From a checkpoint of a small transformer trained on Wikipedia: width 192, 199M tokens.
Each number is 500 + 50 x the weight over its row's rms, rounded and kept within 0 to 999. Layers, rows and columns count from 0. Numbers have three digits each. The size before them is the row's rms in percent of the matrix's.

# layer 7 MLP gate, 768x192, rms 0.115, rows 200-413, columns 128-191
103:456539495545576411463578461463501561448487480421461446486545510567435512518516493504518470405456541530518463635484424500498551494520462569518526517540490501476527496552435537582536467586509590
097:544455512503487546527577500424481554449535459375488477595417536582560448460586519570507462598559489559547505515611508548410486455466477532487492565565574560441538497548522508465568511541498487
103:457554476491555485552583464457515509459471580512497512572589547483509574437629529492484539507418535512572501508615505456446610531538471447498527477404445530452431548518534537467441477554500595
104:466410508543427470562508469484544526560500565453458474443478469509506443492436476561511466465582602471483423542628485513485494507524473444525518532509510458523588539485499514485649445514448416
095:506455590515467471429516596514487556545521458549528471499534461514456510417468581532472467502492483524451465433493603542425532601450527510473444556507399515568516466489588445451431406498470576
102:531503454441517566525512479424491515586507609515527500509481552503495494448458529465470526402558496424520540554457568471503600580528524460566491514414464506433458450445515557521503515504393482
101:545583539551538513573479525475541511483552475543448524500483523516454499513617576499454516519469471499523414588441487482517473489458427508523599428509549518414494445533503491507538577425515590
104:458446457552482535529494516598495453481440502526465558474501506521400486489593547460445447395542440459509468544575455491451448643468549456495542506472415448531431492475424525456532536575447521
091:569412544638528525507598535564470594514499499593478574603526545479470559449494481473572549500405552462492482500549493520383491460547458470568525450501563530495425517509493517524537620503484464
097:498365630517532478456488570524523542501605493577597511522588419505479452542472491477513526469577505562531534457479497446447497431421405514480442508598476537482536546459549454448530492416551593
099:523541446558533533515331547534438483529555542493415516484449541447580472482553570526498567519458514465488495583467469544445435464571397546479464513435525535503539500471480487553486493529648541
098:538502622536594540513494544539409483575457453438487561477493570471473499422442503580567489492532525528457544530497489476558516457457375380509445467517534473553456477476453529560495531539453521
102:537500489451508545518515480394492470548482522437458468493532448444421421403488524530550433507428582553400478463533525454459514480477445510517513452483516500460532552423430593537596474481445527
098:563428505488488487422549513504534449398450486572615495495518490521385594582541520402467463515584471550542470498478491437540506597492479485426452532496474570467457539557502518464432514573446581
105:486556428524459504532479501422525565461615608575534522495520494465577475488565489588514431535531480551527418438466573429505542477509482443448631468517610537510466508518480516376530467535535472
097:511469503495508539530554443569526521569573481512437512495445374462554511465438485567536457475486523456475484458449461485545494521537536465468545541544582517627440452491438494581616458569411541
098:491496477540522540496515552561409524512535506494483472488587487516571521475470546543497503459435532424504520517447547506479558486476428529537442561424571515386482470499511444416454528487526516
110:454481453574519589564491437570467478531485445511565433487543512435523480463475465520455515507561503530610491519447422478448451555451523514489475528492520518550432499595408472462538395555553513
097:453488426517552428513560518472508616355483494491509500518480517520520475547523475555494419543504519552527519506501475504500496501515587560486494439418460570511502501468552559443544575531454542
105:586492458465447482530503545520540415602568541508475505526537517559462429445543437539423474487544505451558453399592415581605387516459450499509533542475639437491453544575455600485530528513577548
100:476541551532462520468567604569547432376572483468570474494533520466474480539523468495504481418587443426608480564480515468501501534595546474555572547395555469400470522511469417456493513470452555
108:508366495499504495537502492524484500547461588579416577458502578470489527555475553593500477391484382472387520502574481559506526435466523464468502437517457598483415494500486571503474547470457632
102:533487384537357519488481536486475479463433450555467391439500537555477482529528543559404520491485521434486516507419501554487435484461451522422533543469553410487433464484401598495533533532597500
100:535443506478528557470533507478488384486545564512459520578536500513554410451398563515548559511470521553439504328522473479506538476491408535518506537434427512447498480463570597428472416464544529
099:576442495593436508496532557553444533490532604485513596486642473494573528488483618556474503475464481523437511467520571438507476462468496470463504463508524531552428544557524486442636531615576463
102:458503483500577521486443507540529505552460507548558498575564514532459496511572527483525594472450529475356475481501441502478492370564412521514462487486533486528596444572504471544487529539542540
093:495450515536508488596464519376514519468508613466582510566644459457497492478457591585555435345460532619539451525540548477514432579526531499486444433511550467378405475490526549486444561525476495
103:481456475538474489572505455537589469529515495557498538451455548585487517462453584560430434456507494429486580453493417512487516506509485458486537482419510390482438531464467572457532548563574489
106:558482512540487472565489585517527465577463540541498455429499447504476523522481531436478467437552487482513490477526553538489421468573545537497540510514577511486564532425444687534536590478441432
101:563495465469554551478569557453592484545459493510434598473463500570526492545467549487511557495536409464487519512451507519524538533532499477538583477481503535441605501496481610526532519623411525
096:576404485450408504447534500517621516418530487576511549479470440470458504496517496493513440516384497459556447498569492465447473349574468473523518457540478430483407600544512515566511575475481530
099:561455472551427467537578553469476368643501440589520560572524470540509519608526449509445584482463521521493496517492497458475403463571519463522481484479499521446462502481481495442477523532500599
096:507519527492570519644470524563418548513453565647488496501389589528608510628547462426462457382503516495558402524512397451491376428485508552513510502494529554530456553433482517499537529535532557
093:484468516489461523533573463455458549582543466508446536463538560596474494569465486485484483470472496510398398491467483536502526532498486427442487446491519499478528597488472546517480525564409537
107:509509544404384419506437494457489545545550545608415531498457550567466498505492492552477467438490500543547458458464586464418510508489426545479541551459565516441463553511491560538573488523468477
093:522558487531511413511538494493509553525507466562500523530486423528402475468461537496570373494570438480493512384568525538528430569437363554504493435486543626534453482482562503484460520459489577
103:479534565411533514559531527447432487488663528533522418499542423429436549530524499426480501497508379462541506463531408507542513561476543540527544420430618477541504499480508468473461594465537555
103:490412531506454539567562485397560508554506562555477517375519489530468477453406523455476509512510491468504426450431529500411463445436483461491523554536479547469440517555493498520551510484483475
102:537578544510491447428501464483423436494487508484465537443536543543476404508502509478455424456601472471519500388465446420431507441444480495493479560437559429455477421517442543408507522521548477
093:571469503578454469578507532495551439478444416482387539545486524513440507467391522470516502444511474542632430527448487455571513443516444477506577491476523432504441435497474531454541489466559489
097:517400466504473441520516515483489458585489515432466528583501522490500540478551380475520434617472553497502540514458440580540515486504478547342522439485486469501470504477443465495462481517579452
104:536493515475548509447516527515544492507587512533451505422514550543478522479557471463535514489440516446488543499549455505536486417429509525423527441471519517461505381479484427487529479500586535
108:490476414445480524574457474540526469467438449543498567480445422471496486478509525538432497545516543470498529541440464496449507425474533544451476490443566535432441553540531500541447600474533538
097:448570492527539566491486566509493478521500572584449459486475546574504509548499518507563546438459478526517500441482507406379459509513520397443447560479529555481493493393527474447541560489461506
094:457449503449428565508558584527484583475511576540597438438490414571480433470515520554525514551466465546552505471552459518475521436504516528506575496443478484450478509538393523496530414440483520
097:484548572447340529540584560515532482521502558559534506583513427449457450455474569563473509589463524483531447492549590477572492513439496513531425444379519494448517518512420482507533515485427560
105:431364496452518564440484532534527553520475488517483484530581406452422445511520458487545429411450449435473548583442517481520408519505396452591499494459443552447446497483432532584478454506437529
106:464543454562436463544622522519411489519579500603516440462480520489524494466486493514452468540499515474470371535540489454561530468466534503474569505454478462491533527468487599524481530531467514
098:583490567522511440517563479487512505527574561511611510490552436505494452451455560559476534532560455459489570589446456512516504600470533534471527469435456525459473519439323551467469519447448543
106:509510616534568376473521521425348522537523581468503463565532534473466585539505498574470515521449576506500527528526457508432539422450517586442446508402556438374443527428457630479636517456523543
108:553507658672524457544492534561478493489464477499441429470531486501448406517493533520543386546503426438585577458469565431461536453502444484528533487467525448566468523557557520484498459397482457
094:459464568414452488468591542529646583527496484535426506451555506479494541517538543519522579521561463541495561554483507445481487487520557381565528444577578501492474514570504532538601528581462507
105:503485490468456520452409512478419616474501467473481460467553462533524453500508561462508559430461553536516495482569482515527487509500500566458399483445515578439492551557536467466463571461512454
095:612494456570446435485689535467432456562523532435474558444420449495487542491472600500508521425479498530488519456433561480585519490502447581512516466519513441484430444483501523557547504441376521
101:526458543488544539538494413485390471486532445418547492547462447513469488455557462528473423566460462509518566559527405473552519467477510458453562559433532564488453556498417613497548479550536478
100:482424504455546490549526508565486568510501610491464610557522497531459485460432566440466508548531540538559430421442479524442552473507439491482478492496478496509498511451466443533632519442530576
097:512470482499497534514566533515540571486491540534481520555500528469475501530508449503515516564453512530547443510580601403436463527470569464490495490423557455441562563445514554465568522445423438
098:609475471520480513479541527484511553514424492514456510541488512496519518514528379496505486493492568459391592587494417560466495553542456510517539446497536441521490532446481527523610523491499532
100:549432537473501489522458552583368494570546490537451483417454514554548453435468497615531525558522463575522442602499619541569488507582515491525438459430495522507508487534478537507486445556515470
102:434475519541447473539442426556565399434531570489498557455517473450464505453446483527503502435529437488566496503468523471528458397479546533501398462413521485545429471537438496513553629607477482
097:565507513522518508527498553502478523491545512546515436465536484473403460518440484576559473537453541472531472426531561535472515560473477598576502556441480503523494420485447571512478558543449443
099:499521477540502522468547561529475452571558479512480539512461491489472499428441566485468497511551549400463414385488581520528578532490506512614384480460618593412545451542521505474558543516430476
105:505524474472425499516497603536527539542523494520527440509581480534553471474495463535483483544557479604479461452437475438551500473548413471439542574549587513424467557515521506439572488465457474
095:478557571468532459488460526460483526514531571463414406436496548547472457524423555549529540493489582542569479512398501585483475522592516534477446582511537463442540483502529530463452458556488576
101:462516599408488536532587424517577514558524591464518455550514489533610455505475621509523460440478503469552535574576551477469511552531542614464500461370573467440464551519474453454479537494503462
099:540498525443415393528477572501551567430445461479406477578455404561410457481466492531486416566470419483585440516482502445462466523545508408555546559505523468525459450595465432483491436549470476
096:428589590584498460538564588508441489404581584440515461490485446509494481510537549505417490437570535476411435413475445556446520556491561479485484535566490476483554459582459505550544539548576483
094:510538457603490412510485421485573509548502437515439549493557516474549410448458543598493430488491562510556573501452521572472482450499397593508520534529550531499510540549527515547521603582484407
104:458442493428471508579490461498509524558486585537409586513602498380475597503459547443526461486583520491527490402535551555489451536543414480428506573517607564505548553520431466434524562555430487
095:569491456548416492511540493423487437497443557513458442460480545492520436493575465504599402469556458508536431517544521562465427471499580500458569454456542441447355552537496536427454468594488373
102:496401415432501435449479540512398548446503449432544576438496508454425485574443487528543470507581502517481362557545495495440484554491532634463508491537631523461545583454437481447467537549552530
099:509413571571516538438453490517576466479487493479511493474530493456432497457519533465498431485561591502507483544475426363582485560465496489401599462346551512508512444464460454476570526563542521
102:519366490516520512476543586475496465555533462483545421560453534546506476504524466467513489541546472356483525549525440497420572444540522558505476538482490581555480511459529551468601485494469581
103:461481512571460535443528485434426510597533498527483492527519504484473472517509539484447501500491425545522542538497569533530508511514654452474481376496476521493495582464598560507525538429535571
096:446500530528397587473462510500557536550524552491419528555550533485460503490478609537523535515586599567562525438565560414513485573476383450534550534511541510533542571475477457454492581524501518
106:532492451528501470498625573517492520530497501589475544479505492444589504503481556522456525511510536533372471485442532450506557495493451583462535531491576489538473599388545473501490523506504433
105:495497494530461393493514518457570437538434414450481534429533458445492512556416452578526405518463423447522556513567484464587415483501433532465638474498541481589513537425472495530531457450484467
103:625513505585552469497506495497454504499477541533615468511585416518485515500542448521433497431592521517576490481594461553602495476437509580520473559503452555489509538608470493504523538460533535
103:578470532450543419489470511528491576498473517502428454503638476516515484465468540559500511473516595495517580469513459479448514486441493495445523527487464481536452412432543460478482605509483462
094:483532434587449480504441537500470458531637549418467544404513493519578440507493415478530453480510499449493399470465523467452540467553444524476547485490484543440489476460492462522417507551473545
116:559478432527451558480508489388509486490507509521431461425492521404483441553541549430573455413543549520518582570538502486529638537523523546565513483468549418460575496470493478460535583625523430
096:546590487445478421522539563527461510452429509561575459432470539457432533501472552471497486452485507431523470522552533477476451509510411600508567480572574422490519492475477545445520404535476479
097:468500586446525466560501568462477544465504518529543481501522533537437546435458574467574527452445481491488514429483499502543425530499570522588465547540513454523535458519477507526495444500437509
096:499464558498577479528455520555474505499434617542439552466494473519525497443492503552466494481503449375533573498528504505514474516494505519463639474398508538452395557616469554482529551512403450
106:633503502477523485497486547500540533529511586531502499475531488488463365445461512493514480422510468434537406551420475488460459550472412565474623529525558647505469519569532463461597465519509497
098:477560474524518513489495525366423510369443521512455501589511475531491482535468558438564547467491505446604434485525518462588490363538521540561455557475456522539547565658473472463480477489522505
102:487574534472451440475563544481460554472565611551401539597556543506492492471544485549482502456598563543484501474539467524453419472521615423496447479535516529564466472458480441573553464436477471
109:535576526491545457509569622415472633480410436584465496574571476536492477521494506516531550526605493459554540551455543552430467486518464485534548531524548430548514414505476542523565513563449515
104:460498570537474476490561470493482502397527534558466467546580439568357451465421530580458486502537528513490466561543504495471547495494470517479495527437539412501553515501468483537525549626420547
094:451533437487485463540423561477464513491502420500511463535461431607487464450475526489486535612437548526424510465424435510453532493523459548546518466398480514460506517467453464447513517464510603
102:522516572501519466574499534480453420496520518535564457542449420458506396460529509547519440476464465534490515476487503478442485504478395487545498418521473498455545506490394531442548465511540484
110:459501551513490523477523560416567510455473387463545556457488460526502582451511489426515398523504432442535472508543450495513492463586451558542444482401528511533543522484470396424608495571490588
106:515491489477483472540515497403529539481482520457474567421552548547482543532480494501615496426499449499588411549449511345465517438505527467435564491355573480582486578507448512524536554498494596
104:460480479495604457523525521494567529587513499530446568506539460496380505525493542608482437509466526502540507487545542476566456598498467512528483478421479513424491523492499531540530479552540550
095:516439603480430456461499545446584484602444441566468539502522464452591475480505536495377515558532543479471540457534510476524405474491434543483468540490519511440508563515479464415477502470435366
102:471559428521503431498611455471440506498510392507458496557502487447530463580461484550530477377545459450468550467531483480514547565495524464492497499497543487585545540499515539514551473532412422
101:455422451498573497512501544412398451527445512461496462402496520450450507535528504495543470503456493397505480397482587371498546487499537419515575559540457449458544510524469487606469392588481503
108:555463510498434430600568485492479484528563435586516479500503418396485407488397479567517515543604471470492524378510523459557467450499465517455600421458527534546519485539421499458511483510539455
091:457387450541430481526572605467468526540448566545510447552525475547541465498546541588546407403517505488506494537487495496574466469621543508521623329398541502514470501521406489425554448523521465
103:555528483576467467478596449491408453452548514529541544560473367516511527400455528488514471461465504520548571512479534536560487512463553505432464557539498407420446481517484504347522406410509477
101:477495558544519437477474614390526477440479508446410500469508488516498452565506575437512454518430501525545534514397442510423495582507493470520438533496555568476466529556455509522496494516582475
101:520434460543484621526529529559446544520535568458460464509530532433478495508476593578498493428468528584516521480494572434429519588502510546476478510529459502450459454482561584477579554505531473
109:484419493535434500447524557491464540445487476540528511522503410480472455460453585527581537504582427527488462548530396548526354414467541527472573491566527477501449499477553519467590505502514502
103:495424539452477460574448479508571488584581545491457450409520473462587425536568551486505570513532558529601439557522450511559406495451490471425479432440524518472464609429474495436440519499505448
095:544443588483515494496572475542483532452515476575519589506513468567477490565484542537482467498529508459530530502516485570369568529499465534571537523482420502361424482547447585475500419453444537
099:490539477532491561581519536513551553495475571439611455458494493486406421491448496488440462470564456511531370466513459547517464505457570464576483474417501503438502456543443492563525467571475505
096:485564429526448620496480538436410603493429507499432488545601569514547518500541465461474443328471479530589400469477483542480485514516503582535568487476526526542559539540453563440516509585445542
105:571451455590528468486543525447523498471550519530548531459496448491528588461424492544614509434494458469442419501474568496545462541508525631453535530492543494491552550501497476448578413538408470
104:553513518543443472478423499467434506479597549485480466564556544520462471479425444546546504561493473541557456490555444427552490441487548499513525491455503508548483533598443545440513532512503408
102:482548542484477511496569589503534437481492452524553544500485524434526491472456545548557426512494551508525532559581467445563482470522396518546542531453536571432414484495530558558420418496437529
091:524516453543424438467476528546475425499474506420510429463409484509528392526510467570470535481453507534482424451531445543483482481448522550525432458449487561452540441531463543469532465469600487
110:508446584467493476543455510488488415466451517479558529600480403463498524466478531500467403520577464457417520509514436496455513511539461560390471554472623433472510560506401616478486436501476549
095:510392542450498497471517513577519524432448548530493446492518498551569499461492528534533622513541424568429516548497455560567488566543540529560453462551564420453496570488433588503459556569577457
103:504427468602506574593566542450520483512461517611511453554478489539524507439562550600406573599359493518480493541563505507538567525526438550556446529457486511549442493502487506470524477507417511
097:438547467498590521525535539484494494484615494461524435571442390490476478465488514513473491486418491492530425433452603533434451563545435489400538536486541539481475569455394446517510531515461504
102:561609483579603600557479544493489500559569495447492487480484531462519437514498474543536555431465548448493382609464591472481474538486600450548498458410558616456500526500526519488511506590414483
094:543529527530446362487550516587451575489494482528533365502587447451465477432476415511449469580536493435485503425441437487537442481530524530438438458509530468539446556343486516478533513463529522
104:479419491482532491589547503479546494500540523556553501496561406483555517555511577471507478544495500526522495472448502482537489474427453503439549556491460545526444538466438521569473451457526488
102:464562474549535520571532444411548598463526506458406482531514526525393527439477438501466427485502522423604455437459497496496451516517570520505493546544448503451510487523468545428467639563484586
103:507394519604515524478578570484521500514466641480550539549531510540470531524500604524426528469549557514547388450524419484523561394511531491487557527497507547457550561520548558432462532473475524
099:527411574509537570505542459423487546614469446417438499529482542466537591484528591554433548457478487482501465538480403511496434454480519542532579520419516557544368598538454501456545468568523554
096:532526513542501501459520587509548443490506551449459484480583465570502453523448492500533422525477499449546507597447506484480461456474433555373502564498501470447479494420431529477478507561519457
111:594585554535472467522482514619573544452444521523473593482478506476405398466545466545408487498470589532582417435512532380463407470528523458569457470437552443456480460372453580516560492531542412
113:473466457569398434559516523562501512499533508507450549524534535408517586555493573528496429528469487529507460464458507572505467604483443554465546433506569461540497549452520440487455535495438511
095:489587473510515553487544543510460414495536485452576584559506419476519580458529526533548514366584471553518513555528493529561431478480504427475474463477489409536473502526513581530489569489524538
097:590565395584615498492566576456535540497534493508474536455451449480510489624483619537598494475519497581502424474440457553513529530501446499487467452476533519544507543514427431525545519478431475
097:464482556487454440545598427524553474570544492525506444498522523545622457467484488525556505447438459594490516514491579423531483496445495479551587521407571519412456574437574462461507486425444491
106:394388492494514502353490552557510470482412422572470400545495495481529536468509485586461490510524528423552493592610539459565464459458467512567449559527506370409465536416521541472453544502458604
099:480487467581435426584510532483554478458449554550573451530539425564503577410443464595483459489542464474469537480545486502587531445516445456636520470360535397477469581496493527490395509558480475
095:489476500493488492400441592570558408467416389493552462420575446536539428441485522463547476505491479495491577490487497513486492506489532510519385508435588369428469494457585448420467476443494515
100:525510455481480612557456499525458534549502475544458453590493535448454372459462493577483469502558474471459551516539551438519485487419448610552513535454559537439409570492446519565519401435535480
098:463506514523572539474510487514403545544494482551475516509513486540537469397464652544471558479512475489453543493512370508473494650420483562425489482478546466463469507476497547481554572423473593
099:506455482546485516499550506450457439491524575432469498535545483476468489456545571585525447539542486560517536407541488475513444453517399467416456455460512491492518440510429507470513602506475512
093:536534465503577557546494485540472628529469576546571524506379497500559468467531557612510469480518581504521503595490501458494587455495369539429578476474507450456436540479547528446594477454554448
099:430416551522427545491495477482488456516520466482496491535376517544483525521419650578505456552515504510446513444491466421526465432510557463464537506429485490540473500414528527491556533570527495
104:520562529510469601502448487489549484573483566526486538554561432595520467551548448519403492517532500512561515448521498522535561520475581377483544571480477510509582530536432578442445581506490492
099:459505489479590515484496458521521483537519531567547293510574549597492511439431489565445550485503449441564562423552436463483488459530521499527558591497519497431542433426423472483509454451532478
103:482449494558429458473571507571554552428525520484501520474480488455485484482559616510510508486426496385445484406550514577492472607476477471541430528576466559439573578525499529487616503467551510
108:517395466464489502654456525412632506496483551495478486482607483507428566546485533501428509491559479454456487399501444535508534559518509567526542553485489525537435578505458513494536484501469414
098:456454553583508484477521559470539547398422532543520524588502466534543567430476407465554503515432535554495492590425474607538557493485521459507482522445509410473405490542467499453538522540499462
101:515402503521555484568483498531370496479573570482530454513477493634498540524545445502406476547507521506462462477496546487402576421499437548527474454523417463578559506583433577499570497535425548
104:521454386455566550524560568501489494381538531568472508443489510536493491471485473533475547522524485598417423595514535452583490528525550478418502526429501560484510489374478630399461515524497524
100:605549486528498480553512568572406532499571575524501508484518541486503524460468462492461595506499402515494547534508559518575595466438444541600432494541565458451505506500375549555442584567456493
105:502454532584558477399499591450540526511513535483487583569483492459423482428506515496521525537576476454462484415510518495435437504487521514498565450488422445467381443519487574494542493425510614
097:466497596481418461612513518459521518449505597542461405513611474524508467400487520474470468451491506570528463496495535501470369495483441555569510488504539576497490629562545474466386541512534441
094:568419470501537548551500418520507479544498497527547472604424533525479467468519420499504462376484531425525520457570502558492428473510473534552422615473511623609500460516482452582438517527539522
106:585561509512469544513564591577515553534503529472475503430498443495421523427518505471557594505550518491491512495447533477559495524488500489523541443526455465529538523486511474428481503559452587
096:488472471515513567486533542492554425510543496439434452409483465517524513550419574516370506440522511520524543516454492563545526454476473493484484490425624542514488547510509509481458415508421509
100:458421514477446469441417561567461469582467584517457482492463514564437376580476485536502512444482363499514410520519466544575529573513495502457556414580525468478537506446419538518429427614378534
100:495481514550484450446582544533511462481554443481544585511411460495468474427422517559431381557502514492508453559439524439426456477486464534518477564502575497433546549387588503521539552501503537
102:584469499453456542480425603507457462479597507461516563496501485489482524442499480541543453415464499402590448657476443452471539480510539455466447497436504525479525512441471434497547515512510554
106:525495553545496492498541530470515473527555517535529431537463512508568441478477521520516444593510465523486528495587437539527490520528410538527549448463580455462558422494474638403490466467471501
101:455547419525542430593461550480496564432488490415455554520433509566538598449576497532418491532442526477526538576491535476467458539559546485458540530426593435492456526533356503500503463409417485
104:457450457512497516471458483515582525594430485458509473487520452564582431522493585560490352443536507450462475527518376493548501516473549492519525457443531537467534465458438492465515422633483488
104:548485593564537477508683499518552535449502443402473551511538528482439470496578500553608426555547517423523525586430466498540429476563396535522544479488594490507522500502536501499527499492508551
106:554473586476420454554572472512545623594477490547528417528537480568487459407524471571535466526581407437545472582490373468519504455469456571355481525581422489442511524462517554454504457538472479
107:599517500573544486495540543385470434555522478509440438609459524434434557447451460514526548492574440520479473567568454481474464473476523491472603559469530469551525474536483514511509510473507427
100:454491523519446499541436507439424508482519462435530499479468506518501473453465552644448496578529503611470475479494464470458536480474555581457488471527524567540476405451431507495520541502403546
102:546584516497523539543474482469504470536635453484505512552493437362560448602575575497496522504516557573429527567528612556499514526451461505496463587432473422474471432484447496491387537473494463
102:545537515582452569448586524490430443524496527531540486540422483459553434461420556549502490483555541430582465464422479555452485506556391561413517442508586490546506519546517537497529503484558449
100:507533530518431439488466562534524445445498467474439535605517561495487432532559435583496465505521463536535417509499610496514482541528472485501540515522532466535543425521554591449468542490495520
104:475476444471467490542430597512499523438482516451452559484568465515508464487575424479525581438527551468486454556502540457513513436465431554535374492510532535432471473527451542529488503516482572
103:494449584587542466490516509570425563482462419481526530499407444469491473485454429479527431396459594417466443426462448517468490540534550577569489533498491538507407512480443586465486470455576450
096:488447529635492529499439507439501510544443498501387401575453474445434472495557461512576492532447542382543532504519424497559431485495533510540560446511518408501413445523535636441404533527535522
098:435537364453541512596448567434461541441517473423523530498501474552448523524563501502516578514543526556498542415501482513472493403542501470491452435466514540423448501565379464568524480522502514
101:486470488434489513522520540599442446470507503530462481551556503486460472465596522533531500453467507416490472429584442437448591538507537449479494510507477534530519507538477535461437494602443598
101:520513559499560483450572499499505473543517542528425485540467560472415402463442537531416490483458469452453513578505516399504575434519489534585515499532441608451439558467546433511529613532584443
098:504494483520496414487547568565577504444544471535500495519560482487450535579505570440486436439478425530487392498513561492476477496516476457512408563542441543541442563453495558434507592513507465
097:510582502485588542511555528435480465456542367487493509547584503444550532483532535524567436453529461556516528596488492472473524429394478540540525516469524567514565419544414487494509516466513452
099:485533415542592439466534552528516567570477427489465571484534543504411438498467541502461454394550529529566530549488502487533479452472571568521499476475500454526499527536519529513559541518440556
098:511480488493529436611493604501516641555455563518534519533589494425506517436508466534576465498457428553532588542597455499458516514536488498446552496518568434538515428410474548471443480454465499
100:588456480545415491510552557492577496433559520636502493556528463446493555428435440577464584520569586552471513531557472523584476474484431544553541465532475493547369529432572503571491524544476492
099:453515502443548518485489535498509534421544486444480501551526491535423545476505470457519525509443512485466477512459594509515479399497490518507561587391519531424387517439451504519587459435513657
102:561387574476482538440475487468487394410554481537448502459533391344434416556477564513541432532446463399420510510530514546515446406509457498586526463504566423438452570526501480457445455499508478
094:566536527499529498549524547342547504487534495463481504453462462563550463446504498563468504461403564518480571431461525502414619551479503577525450554392534419443529440491483476561490530570412493
098:514584470425458512499550469535554497561451468491511514515485509512535542533462542572534513500527488556455509437485492438551493507455562509563499397377521523452464478360452471465552493489467552
094:567501475503573477583513534535373551452498531521485430555557509489511482374486584692495518514553530520464453491524424467482497498470458498456553560487477425579651538510524504530582490494529505
100:478420438450405461570524578499483559538419603514509504619537484571449501450468556489537525514535480510473448576549495475420529429474381436485559520447523574500587490561390542487518465554450454
098:458526441398595564611497507475435559510441446624462404575445480482569521452494585493568474520544516437448505494475476508432399493461468553453427493389520388482477461507452457544610414452461518
109:613501548626512455497594505453540585476504433484460476492491428502504501502476399627553469541470526538512447502441534410516590480450483491521502456491462486507480510405475526500442561461400470
094:483491457529519545550603506509453528519502529515509499573549509536497496561561604493527482429450487430459581523503521520572552457475508417411595430528565534586474419435510413389500415516496507
098:479512451541463555516597569452522514543509565513498509544534492511425427543464531591469382559522509482442546415579468563496537475481518446442516469499528538392415522504454576500554504585506543
106:572519520458501514521527605416534481581597497505476532576478538583515473438401594502510477509534536554477426456522463476446582526557433484497556430495568467548494503495484564496479508418472483
100:547509458533514488543529411483557472535494473560446473550529430394476535480515498573464558495520547503552447474475521552547452450503404504535542501446489453456544449539513541480527444518539540
110:582519490510473467500477474493528514467531510529472483442546484510439485410448496505503561472479376486537403528494425456561474491508467543491544446524595500541457467516495485491537491532510611
102:544500500513539566486462429573566543435451589520515423439482577553500531529577510530460529517472519488559485482438513487578492440498463469511498469565541537473453498458532586470447559498499518
104:562535527535547524536579528542495525549586440527505549542540451448458468464498408390483472589423475568433446524455481414516515419552461535428599504375521531516593513417514451452553430420529536
097:526513491521492458506591535537454503518537442555514419581490437491536569455551502563565388431522474538501533497529506584506466434464506551462567480625497472513547505499526447493492595549471524
095:473460530508477609573597518446467421477514523480528496543552406428548423476448558545542609548424500564432486471574515481513505556482462502443548471457503492545452535444381421462497442545456460
100:623411526502491499596492518550447400531558505621550529512510458497543468435462589487549455501477505453559560449421445540498474529435436499441509412477466513429404474530567542445508517473560448
100:553501561562517482489499542478470568464525597579459478454467514431453551446471502538426424512494551556500555608493517491521515525516455618508550423484439546418434458480483534450554480388526451
097:511532475565436441446425535473571515446421404510495476518572458483483487492399497493501500479479548493492474554435489556408439444463543575486549455476436584523545484414554524488443473490471479
102:404404481473517595461520540449546468542537481417460493442461539477499460524530468426512489493543402448526492565564476474426498592585487562517456518479583495521543525487448578528514505495544412
102:484598469592491430571503507388578530454467541569456588510538444475488512462484447568456476480525516500496428549481488444546524560530480538517531453514524499464477463601499451492460512538455576
096:482603571493494565489544524543516563544523565512554362531521519520490485476406535495559503468415543469477448591527524550511474415565578542532537496432563435605590449557557574482552530400475492
097:476457466545497539487484533446520519500492412475600529507483514443529432528497569508498433456497442577511393472544469459453471471456512537537474458414481415448556480510449492404514531618454500
109:519433478520462442477465513522454518454559572576479462511537443543462428389449534479480424357467547464464482466464584475500527521490422458425493455462489504582473481514480648483467525560467491
107:512573466555508438499511578531532532552468560550432462530492461540512541414565462498433512523546486498492525436518439433424493445491474431490572435425469461513478477504447481438530469523534434
092:437451517563535485461637586457444493500493499509538506498474443514475449404447527375458547457542461490580433507497503378486473505465479382618496482512522440644521465479472456517480446464514511
092:579503569527589545469512469435474543534555392553467432468514414500487508471455584566478522454524453483497477535526498547534434584509443560500556521469563607319373519473391574440516515544459499
097:480557499569475566564460641491580446403418503566585569516472467451506561419534459508504479626522474554509414503466436517452481484509472561515508432470536428434581516466496604503483548540496513
102:509579492625520449502503485505404539409536464484460504445468506500551459507482485528519549416484495498527514413545491467490460510494516438474488489500492567513494429433503519484500516508537562
100:464467504469490503440476538534470519518500474631480435572552468411504536496471414590493445458484527458507544473553503615592496507539558618490533476473562483482503596522448480464488481542466383
101:548434483550529530460459478583446482540456527518572477495504426481461427527471412496520396520534511553480403552531484476561478538481544476569438421508551477430445552535438521470507479451456515
097:558445546457473508535590530559429446488450550556522470562606561400502481546547640553457515570397425552505490468401514429460474416519446559516479497579421431556529541434487446430478425507473476
103:528439557572534496482486639537524508528388467498483574544475477544457525450482526520543550405532520512505439465464508538403506501482511434450502536458588565477365592433484489513502469460582561
093:497518547545429494542417559573504440580355575463529478535400516518537475469524511524525542510578570526538425502449528493496505463481497533575455519469507562489501512451496436551447513540465458
103:553472473561397469558536590463429441454489582487505528617527521563462483433540527562404458491463553412479526473554429576503389518516529544468494426403420511495484455461434618477415527456460567
105:592500528510439523474561535504552505514446567481474471564445577566506575615505437578413438552501449453444466406431435539452412494533527498417576463498523479497515512421457494502498487529500525
106:513490501460499629574521444534504565639538555511490437486479488466489422530515487533485436463521429497462475534469510477529429448498486554454540510487428429504431555515528541595544450545532556
099:519497495467572464420505552586556563505556441552441486580491464510518462387470639558552498422470501479600538457467522494477507476490489523394513496584487496523426495472467502477444480438501529
097:513432461542527430470525560398539480542505462434470536531469521518508495420503586606455427510529514434612552531546416537480448431428468412436481560550524491486495508417504499456591538404463388
100:548575575503431514436517584491509550555527458495475508496521515472458523451554526530528436447611474450552478578461572461560593561559549455467470474533458503477415505413441490497480489508440520
096:489528516537496491601508575411548462523555478423513485535487463444507441494447499526595507459430439538476479506440430560534506459465479533474447509494541468454503481529519520521478506471507526